Weights of a small GPT-style language model, trained from scratch on English Wikipedia.
Size: 9 layers, width 128, 2 heads of 64, MLP 640 GELU, vocabulary 5997, 3.64M parameters.
Architecture: learned positions, untied embeddings.
Training: 108M tokens, 6568 steps.
Each number is 128 + 32 x the weight over its row's rms, rounded and kept within 0 to 255. Layers, rows and columns count from 0. The size above them is the row's rms in percent of the matrix's.

# layer 2 MLP up, 640x128, rms 0.0513, rows 329-334, columns 0-127
size [ 91 103 105 112 109  68]
[[ 99  68 133 136 138 169  81  88 125  80 141 113 111 144  82 195 119 118 108  84 161 164  86 119 127 117 166 129  35 164 139 172  93 123 142 143 138  84 180 102 143  89 107 150 122  76 113 125 134  60 135 136 184 193 124 197 181  71 141 142 114 147 125 140  93 149 117 155 124 191 116 109 132 153 173 105 122 121 120 101 114 111 162 147 132 121 114 153 192  99 101 138  89 142 153  75 154 152 161 144 145 111 122 107 128 124 146 165 151 137 104 124  76  91 142 111  72 149 131 178 142 136  81  55 114 112  71 143]
 [ 89 170 226 104 150 179 139 148 132 136  70 152 157 112 166 124 115 181  74 130  97 132  99 152 176 176 103 142 107 147 176 147 152  78 138 112 138 151 148 129 157  99 175 134 111 109 122 169 150 141 124 115  98 103 140  81 151  84 112  79  84 131 118 105 123 122 173 123 170 124 147 143 200  62 117  75  54 107 119 108 129 118 160 179  80 124 154 131  62  69  97  96  70  76  92 170 130  84 154 134 146 163 140 163 131  89 107 160  94 137 113 124 181 151 140 126 105 116 135 135 125 125 132 162 140 172 149 129]
 [184 157 143 110 166 109 128 114  96 116  75 136  74 132 144  94 125 147 152 100 149  89 125 158 137 134 175 187 190 150 151 124 113 143 208  80  64 107 145 193 102 145 146 131 124 145 170 107 216 110 176 110 143 100 118 167 110 138  80  97 148 100 109  58 103 101 171 127 151  88 141  72 201 109  98 154 150 129 156 138 106 120 130 179  81 110 124 152 146 128 143 111 118 137 153 115 136 103 160 166 117 127  76 149  96  87 115 127 146 130  87 116 105 167 110 144 128 147 168  65  87 123 115 137 191 130  61 136]
 [ 62 134 176 175 161 156 135 126 112 111 115 102  80  94 122 148  90 157 109 124  80  99  94 113 151 187 150 125 166 175 143 166 101 116 133 142 116 132 155 156 136 155  75 189 133  98 221 139  81 116 160 166 211 154 136 103 117 101  87 173 109 119 171 120  90 158  73 140 137 113 158  98 139 109 126 127  81 100  97  94 117 149 158 136 100 146 163 113 154  94 138 123  96 125 125 153  74 130 111 168 156 136 103 114 134  84  99 151 140 119  90 112  93 112 160 145  57 208 130  43  94 108  96 112 143 133 110 159]
 [143 102 140 159  99 106 115 102  54  91 106 157 135  70 147 108 122  93 172 161 120 165 136 148 151 119 106  93 176 172 108  60 159 116  99 149 122 106  64 141 110 123 184 127 186 137 116 163 135 110 130 166  97 185 118 153  88  83 134 115 159 123 111 172 130  24 149 143 138 116  77 163 171  71 138  96 145 107 108 127 131 120 151 201  96  94 118 197  85 135 160 106 107 171 149  99 104 110 167 159 164 141 121 153 150 135 130 148 131 132 129  49 134 170  98 125 163 139 137 129 110 114 118 199 152  91 114 123]
 [109 106 125 110 150 157 144 170 114  90 129 118 150 142 147  74 143 162 124 154  79 124 114  97 163  73 178 141 113 103 101 151 202  97 161  92 159 136 127 143 130 105 137  92 146 112 133  93  63 136 144 173 150 111 195 138 128 153 135 160 156  88 116 138  82 151 153 139 116 104 154 112 126 241 155  99 142 153 184 102  67  65  58  94  68 109  95 110 150 113 141 168 148 110  95 149 174 169 120 121  86 112 155  56 114 173 159  94 133 150 168 113 104  98 107 105 158 148 148 119 164 150 150 142  76 116 128 116]]
# layer 2 MLP down (transposed), 640x128, rms 0.0196, rows 329-333, columns 0-127
size [ 86 113 102 117 110]
[[172 123  94 127 117  96 142 208 159 114  96 159 130 142 188 146 110 165 148 136 138 145 185 111 141 117  85  86  91  92  74 107 126 161 118 178 135 134 141 114 158  91  93  52 118 148  94 122 128 139 173 104 150 185  98 103 135 117 156 110 156 152 161 125  74 154 127 140 147  66 110 142 125 124  92 138 113 151 168 147 133  91 117 184 191 173 113 118  78 134 142 145 106 137 105 128  70  90  84 114  83 137 178  96 141 103 117  65 144 187 155  89 172 120  91 113 134 173 140 178 175 150 159 109  81  84 158  88]
 [138 192 108  87 130 131  92 125 116 143 153  99 166  96 110 131 148 116 122  71 156 141 136 129 125 127 129  40 148  66  92 135 157  85 101 138 162 103 128 147 168  99 138 135 184  83  78 123 103 109 100 131 129 127 162  98 155 138 119 112 125 125 173  92 148 176 186 150 171  99 160 101 140 121 167  94 161  68 145 216 152 131 113  97 130 114 151 144 177  79  91  63 120 108 147 126 140  97 132 110 134  81 164  79  99 150 102 166 139 140 118 115 218  83  85  92  82 170 156 114 128 197 159 116 121 139 124 133]
 [115 183 153 145 157 166 171 180  66  90 134 112 124 163 114 112 130 113 110 133 138  91 157 125 149  97  86 177 150 116 116  63 125 113 208 107 100 147 170 142  78 137 123 146  98 109 118 201 109 150 159 104 137 114 173 128 173 132 127 152 108 138 161  67  85  96 132 141 157 118 148 100 103 186 118 142 215 122 108 111 176 158 121 140 166 116 106 130 138 182 159 144 147 111 113 135 165  67 127 124 115 111 101 128 132 147 117 150 128 135 205 153 164 107  76 140  65 171 143 170 151 102 143  71  84 112 128  54]
 [136 149 120  94  94 120 153 179 119  77 103 157 180  68 150 140 113 128 155 148  61 112 131 114 178 153 119 138 125 146 143  73  98 104 111 109 106 152  95 140 191  76 137 133  87 100 148 208 147 130 138 154 128 163 137  79 103  57 137 103 119 111 122 105 121  99 161 148 154 113 126  97 107 137 116 187 147 122  97 149 138 131 121 150 163 165 130  73  90 140 145 159 121  94  83 138  74 124  59  89  98 122  89 158 167 103 112 172 120  77 220 152 161  95 127  91 133 208 136 153  85 161  94 158 100 149 129 117]
 [108 149 213 104 118 138  31 133 147  99 141 143 141 176  73 169 145 160 182 137 147  71 143 124 122 183  72 106 184  89 118 108 114 157 177 149 136 162 157 138 106  86 117 110 161 105 102 140 116 146  93 146 100 152 123 154 127 118 144  86 123 164 126 113 159  98 155 105 134 151 158 131 132  92 102 108 112 152 153 185 162 122 154 189  78 111 136 140 132 103  89 123 159 105 131  87 137  99 138 128 100 159  92 147 165  90  84 155 106 113 137  71 120 141 155 135 141 117  60 121  46 111 176 113 175  79 122  53]]